Weights of a small GPT-style language model, trained from scratch on English Wikipedia.
Size: 9 layers, 3 heads of 32 (1 for keys and values).
Architecture: RMSNorm before each block, tied embeddings.
Training: 316M tokens, 4815 steps.
Each number is 500 + 40 x the weight over the matrix's rms, rounded and kept within 0 to 999. Layers, rows and columns count from 0. Numbers have three digits each.

# gate: layer 6 MLP gate, 768x192, rms 0.0754, rows 538-559, columns 96-191
# up: layer 6 MLP up, 768x192, rms 0.0739, rows 538-558, columns 96-191
# down: layer 6 MLP down (transposed), 768x192, rms 0.0697, rows 538-558, columns 96-191
gate538:512523473460557559541430471527476518449466568515479521519458440493461506532497443536492463485484519496543512530486479431481497507497467488499499510489451509507534460418509585480415467362521543542503506530506537559501467552536522468502525481525505478618480478424541449550537466484519459505
up538:480537516521591503512504587503460464492509523494544517541502505498472505580552446490490489496443520487550492501508523533532445462550542530563526400476457493494527481475450504549459551444515532442504534455443529497502483498462486486461497539541532504480509483484438542484511553569515496448
down538:547501516502506486512455589533539459497535506529510554533470553488456507537446510503450522482407499474490514479512469529554521532509457514520550518489518483438504482546551534548574533521532498565511498526424511544550543469484465462478489481451457590521534497497461540499507549479466519428
gate539:522466443513538437584459471488504430545477483568480443551492484535476562463470506421563546486468549523507561558496509460558445448530507426516545469492571483594532458511521460492454515490478470575488480457569523520496520464529508469544556527524467598526432499490522455525491508519491462549
up539:484513416528561483495522514510492511479486515483507546542460534507500492505522478445563564497485517489544479562484528521602415489577576482493531471517489561529498510411456514484473487528459481490467463433427452456472468500568550551486421522515477535467496463449539542480579464486424487469
down539:567500514572524480480450461500498496486507496440496537513499441431501546513447493457480523499406507542547495453547463510503461432476512534476492478477483514496505492480537478525527482575497534420466470443410467547542509507522504476528484490515484515451522450536478533481503418451607566511
gate540:561460513542542460535494479562504441407551447488458534511552457494469506432512461545566521467568471580539483503453538453535507477525486494464472526459588490418460434525515495487522519545486521495578421527425508508538518564502507598513507460445505512602516491507491552545584432458498507487
up540:418526511475506530535503437533523536565494448470463496397483525523488441534532567421497466460451506515573392578527538449492498550497464497483492496440569553554485494520538530446500467482487470477486455540524476498557511452455577497540486526478439538416492496547601556536505557536542476479
down540:486531520466387471448511527546473439476406542515492542465527442466524622448498505433506497492505473506520535522499528458539507498539463514549510559518466522468460476503494472492479432471561618519468503505461548485477501537565558549449536446499453438468470449542465560527541502491517485485
gate541:523536436482521504462460506539452416505468526572527531511416461511511503446538497458512538562558423567507483546424533511502392482435457475492410492499537528477518447537540509544434501432391526442517386568469517506476532470520460467505495418462509576465520554525551516493587498563483516469
up541:502533523490501462424521460422462441561509527562477410431503495516509502571560559574520527472443558510432545541458483541444464457534470437563591554541476442552509484517544464478563538508502502518557518528547544580523515513476546473509448420566491508535447499507440482497537514494462467540
down541:486504499477489517483461523495497541499500530553523508532420445456463486398450551499474506492467450446454468409535427540433441533495459516531503494453508482455422459452506500595503523594458499475543516425545553512505513529548474518644513462548467558510426432506386489522494592419442542543
gate542:497519425576497511523480525496512545539517496539529481509459471508495486533472439528444491481525418523537495468521448444490507481534427518520547479465449545514530463524536457491430487471462510515545465539547523544552558499496431533432494532528473428542447462530538601490463463524605489551
up542:498514523433439461430440472539495502474511460495518532505643497438546504538479561534541559522520439507491584499459500451470482528536516432481466502533497506439460467475530558469492455490464549504521512595499463521484560474488512520477542503442540589528503436560472506501558457443391523523
down542:524520392500455382492493483526531496417512549514538479515484530501470536444532587576525473462500538585473502462428475504440492489562468510459479454533525558529471474518479556462545471467510532550450530481531476531537525491511486523444482464484528570513333544458506603512451466499498494467
gate543:469547447488522536519421489520489534506431486491539471551489482495473483456512572465545496591492448439417598503472404489521544507548439501521548467452479487452576474461490473521477539514521517536531523501536492485518474543509452495477501449467456479522478492551490459441551477492500546482
up543:517451573543522518519442506531507523474516587491500488486504436513461540487438483443457519516479515487542457535533487548453486512499440464413493471551529455518482558440482521539476503522544497512547493464533459466537541546487468494449496474567485418432501429622482462445467496510542501525
down543:552557511520523495469445532485469474513501500469495470492537535485455488537456491427453514553502485580466500559457458556590481443617548438534505507457554575497494439543505459492559471512506434515466514487478495480491445457545529560504514530532483508540442425510416464473531507534499493484
gate544:480437486510484458544450459502512517521466458521524559558524465509527555455526490563432555486487515481492526528477503514467422512539479545564544535524446478459498514466453553437505545497518560490530450506453527456514540574514457425479462441528451515525485486488420539469487495505534548531
up544:474559476539439484479498518524478550517534455542454509476517561476478424529476545534562565442533490444549504525560549467494504479470543450442493522426611550528497532480458499522576453490475471577522479473511517512450456599553463470541486464481527537504469511499563513455528494486539466437
down544:415498510475562500525521554496448404555533501513510505536509443536561511450443557483501466509485460505516482449434535526429493523507478617509465395525525494501478403459506573486494492425502486403538500499451535479532506605512496533545523526493540516503519473519493465466541501518523544500
gate545:516561515526496490444506475476451525497495453478524502472448501411480447533542511462448480492540440515435520447569489478454438515479531503462481511499474488475475490560488476475481473524515569546555551485542526490534487522455427427507466537476485461465434507526540565512459546403473524532
up545:549530494530457483498457589487451522572453598469486561504475481501505517538510461486512450479451482495529458493488486481384553485567442477470447579534507606466490511526508498517497476571471501450451450549414442495522490505516481539459443502498484492581528575547450452506534538579424505513
down545:514501563503447452517429618522537505505535385513446501558510529510489503526473537520553458521561570486513461529489482573619507511530488459500509456480534519488513447507559540477513464521531408473495497521481537549486462499433523592512482564455489461552528573502504434529526469519533459439
gate546:480525569471425536491473479535568441519480493504513414521474373570505505522459453436501416452524482530460497491374535457541553530467405586452540562473507555472503488501474415512524481478500540591591483596451518552536490513430505556538443546487445536549465529482558406597479493547531545507
up546:424519579452485494533476538510548465605488500458498461527492508561391537545444474498501484474552501472532492524509542508477534513527505503447469539477587552518502495507537452440516470503470487515560528559538514492467543521455515606566542523450505489466476474495455476459523454480469491554
down546:440504484486543505489559503490529451590557555534478492498502567546437508554489537539424502502537519487495565479547481466412485537490509521482542501455506518494500495500483512486563455556559537563562404545523456527551482523444537539406514516443497498491446540474520466532511463472543450505
gate547:466500551617514486561513450494457492497449554487496517484491506513482494464432513473535522508488451497488526523481453462504542554542496507528550449527522498514580453495519457537497466471547467527486483454526557521478499477495505513526469476541555481485550502507469570488499459513546511463
up547:496500519459546386535456459499487495453410449561484518518508527457510506511535541541501519461529450485445551454497451553489463479513509452439494482541498455482502521468565500516544449522541471464447426493514551458468538453473441396501515497481554525568480532597464432498481454487429576510
down547:527491628548576478463542505527505473444508405497551428551521574543450519529524400486467514400527428519498599533560469491458490412516537523447474481517557528543537448464499523521491492531517447449458525414495526485511418461502466494572526558455567460479568499549469455568561493488507534517
gate548:536547479503477484513483498543452485439504578486455506416476466459539482527552514547576483538543460510490491486440475394437475521467512490477554489449577520446492465497515517506497499477557528454543467488476565585485505512518436506505410500543534533527522509530503502542531493513457560518
up548:522441536487471529512472564491480516508467526476434540511414538556510548581489473476496473477528502493465549517472431505527518469459479503483455510477526535485490507510597532463572478554475433444502416551566538476466531439511553510466429535488506536501479593496480509526511499473417560487
down548:501524568487587537528463496497500505497553413561562538484481479499407529537509523471432464501465528515452585565574457473536520444408496502487521449559479497500476546563475555489492396420546536519520522505523501497476441460517485490535515424508499551516487458458504468493545545463471555501
gate549:484506522503507546498517518543490488501531439555366481465528525553481519526447513491510446543535492535476481500485500525543463538474535537479573477494502494512462551461445513565424454476456497602519478510476486519518501447516538520532539458498524502429525570569523534443489425479547482511
up549:511475454588433478494555543469536579474498559471489518499501484452426499516512479508479501484429527434546566454518502458475544458498497519492483519553477408478429532611400481454546496531555556527486488539490507488414498522465532521474481441455497489535445515529541522488534572567530523538
down549:489462478489529500521555453491505519499503494587512496455508464517502450531514533486460483505464548553516401462485368497520539492523493546555454540476470553476460461537565430463598506504505543535576492567478490478556492457475495439588470538464436451518537496560493540526436520494511560491
gate550:473483452497510505551526508597471519441517436499471475526523527469489565416438505550472493466517564432509578492488488483459581431462485403485505416481497495632483496499455460499518518524546492481531448488477480501569534526485539540492527525579455493498587493515491428552489443505495461506
up550:456419538537541578397518478610479457543509523509538525481498520475498483494538493476568497496503489495498490440445470479506528490481507575551521479506493565499436475480499497540524485504518467506636511510520506460525503474491483474498520560546498411525583468493521497509494438491557512491
down550:498492509489459558519441443498502444484495429587493482539511535557498460580499502438487513549536506479546469527508509495552485527490502518462518541509518514585515515514496476553535521598498565528478521550569421503485488561528582485564484473547448500508407590515416516528541457440438530503
gate551:447452444540399464450550509487548628489544462507444509505452509492454510457512525480452553480441447572496509512608574465487547463511463494542542482512481578525508480466470430450480455459436480458519550521495562552580417491533465498457482548544506574526557487455508576633532512477493512569
up551:444526532469473514511524476515522430492464505459573504539439478469491483431498448508472506535462508526520435451494491503534604511526547478481421488508483460493466494485490560435503546501508539550387457481447531462486514458461556454567521490443530550423563538502476531495534522570475558465
down551:488484499445504499546479532462505529525439442502483488523470466475508489541461505543476511443503491538502532354494445480563502443541488506437541578475456456480475468453479528547567572499431471476457490574455505539367500487505516428534544484533515489432507485538501507482501442500492552498
gate552:549487515532462542518521525525502519555457479502479436482490468454509534549496521515501441451529468514519433563529488496417458454456453546426520456542505545468486486528518493484494444418427458486479469454491522433505536511524558515537468508470484556459493469470517561509422526469431405494
up552:414464491488495496559503567476511481536536506527531525525506531478455540418482458445438517423542582539488469504617514496489524465450555466507522492479494527576484508450516470450561438515503504445500507508523455478476484538479505570423505538496485442592463478564511479436526502481464498448
down552:527509445519534515452542588536480488495477523518494515489560547456626480570514440427523522519465419477498509486448492493492415479449424470523439407521504532472514389464506518480408451490505527542520515404560563525522484501518517494423451526497551578458526525510539491556509370535500439483
gate553:481397566488527552572496484526478530473496491564507527493498479516493501543507467462503526505582501496490441451472462507563497425457487536484521465430566442502534450435507451540540486478530534566470546486482497494565505540555473511474506463476488518507517478444489475473548476501400523530
up553:504537428430468522453500515451485486558416465489453581465417480500503563453499494494483550457524536484518451464428572446481477436498519505518466553507500502495457482443512518516539500503560541501535532461488524521479518481524507456474507476524509463427457437507492503609490518477466553465
down553:483558485442441526542500536513559508531479490434473541524593470488552483506472517453500550467469485528525484542515479487512546550450520584568472458572516473467545504456508561535518475489510558494500519479574470475461442507474422431541534478533455476488406522536564537483545462491522526516
gate554:472440411445489542558475501568532463500546438529432491459529528533559551486471505437583471495533490529492461481528527551502522481444531471470516483489433488477477496408506510526572490535551500540543464548578549469463498491572490418506509542545574510421456494540577494458448452492553474470
up554:484536495546436550513446492536536550483535448507472476494554461450521509544509499534535538494493503440505432437494467535520520469446523467480432524536456444477483516470486485561528516503528494465505551493531485593530557471573411507525518504484499474512475501565481398598518561543499483502
down554:506515475555555503564519492515419503555472542480568446483581594500435508505586558484518463425500496522503514462516461539534504504445524444479521519521444564487466464504502530553532510495579519563525449464500498487477469486492520505526496460444481490555581481523527553469509461519537521471
gate555:471495533542412465572465570597526425494576528556436447496472582532451532562431451484503549506541501540535437569512501524437513493499456439472499492564585468492495491486474500477542517468482473510494400479553520443550542493466525454511533575476563554492469403522483544514518535484459519512
up555:440550461519480469569501488373472506495540546544515408449534491531569515486506431600508512480416483442518497479565492501557431443473516515518506504570510468509515502482513548582440590509506505572526398556531510501456532554461517521421492556518526500500541449551428420481556536531529467525
down555:501537505503543473472504492479529503510455548508556500547485557467401536488486597494538457490506547528557465433525403470518539567447502480499444550540502482506452477405538511493431570473493520483520423470496519466607448491485416487563539526597504435555537497470512457525493504544562556470
gate556:412530579481462479581511492495431505451566477498456555548469429498542518460420549516501469467502474476525422512535553541503521488491514509453435463539504482473554511604453493459476533533558531433492538470438491450463555508508526529509477524478451491467508486504484609578441515466474528547
up556:466551497442578502485493548458457480508472483493559492508506579462499470416499493469493515512416491474409465465423477561495457575498513496514502475471465506547496458461482500519506517477495398522493470465475491548490566494488517481485514514444520533518495487516447491517537501554496516509
down556:492499477509458437523490488510529507509540551476569506510506458511537544463465500502525503466502524504546472518492464558576438493460486422518515523535516514560527658455499484527484547466455528538475540576478420545541504527552532479510421492436505415471539504541512486488522518519468509538
gate557:528492521495491521516464485522485493472540574432406470454477526542534532518534478504584443478543539541491508478532457546464496563480533467506470535468471532498507541512528397529508562505457556457488401483511493517489518518577475435513469486449467559395480469542513483556495479429436504458
up557:473539492520494493520521458482443503527477460465453475536491506530465554533509456438549504453473427459536495512508440492447537443515500498541470548543486499471469502516526436485521453501480559462514540473580517501512477536448485540581491579511430531436501550466496538472467532523458483515
down557:502446565463512474504474562485538471452533503524543526475499518502482475498482449508527538513474544474460530528496412523535456502517480527602543413497596491491475464508485562481484562438487452500514497511474585454464489415527526489511497480464513557531585434481529567515513461428530519423
gate558:510483410575547443455490607474465514479467498470521443489552498512465488434486503425501547560516471541554555547432480541545434528509567573512525526545546597463507514449501473503496440508501469581566445460478541597415521535505425519504605566538474474443411531487515542454406488545458465533
up558:487547485380515510494528479520544529476469420508482472478522477488523559507439531434539554495526457548557459540532499513584532460480462472468522459549463445481554516524537536565482500452559530495416530483507558487560571465445530523480504403565547505447547470529514418494463453511505502488
down558:495527549522491569489526469519507519517541493522511559476457529514526459484505450482504417482488507393556483482502469547462485474414461472469522522473520490488492427490423521477490524384516529491519489504481521446514462499553506492502448374528567500536548533570427486546480464503495528510
gate559:578556473468531571480412565479460485516476482550496584464507386518480500470589515526564488479489482539519463543468484460445483452517537467431468464461533453435516349499526490555414545465455476432475460444499524448430434544546452475504455481523533507517494506527511462485441585460401496531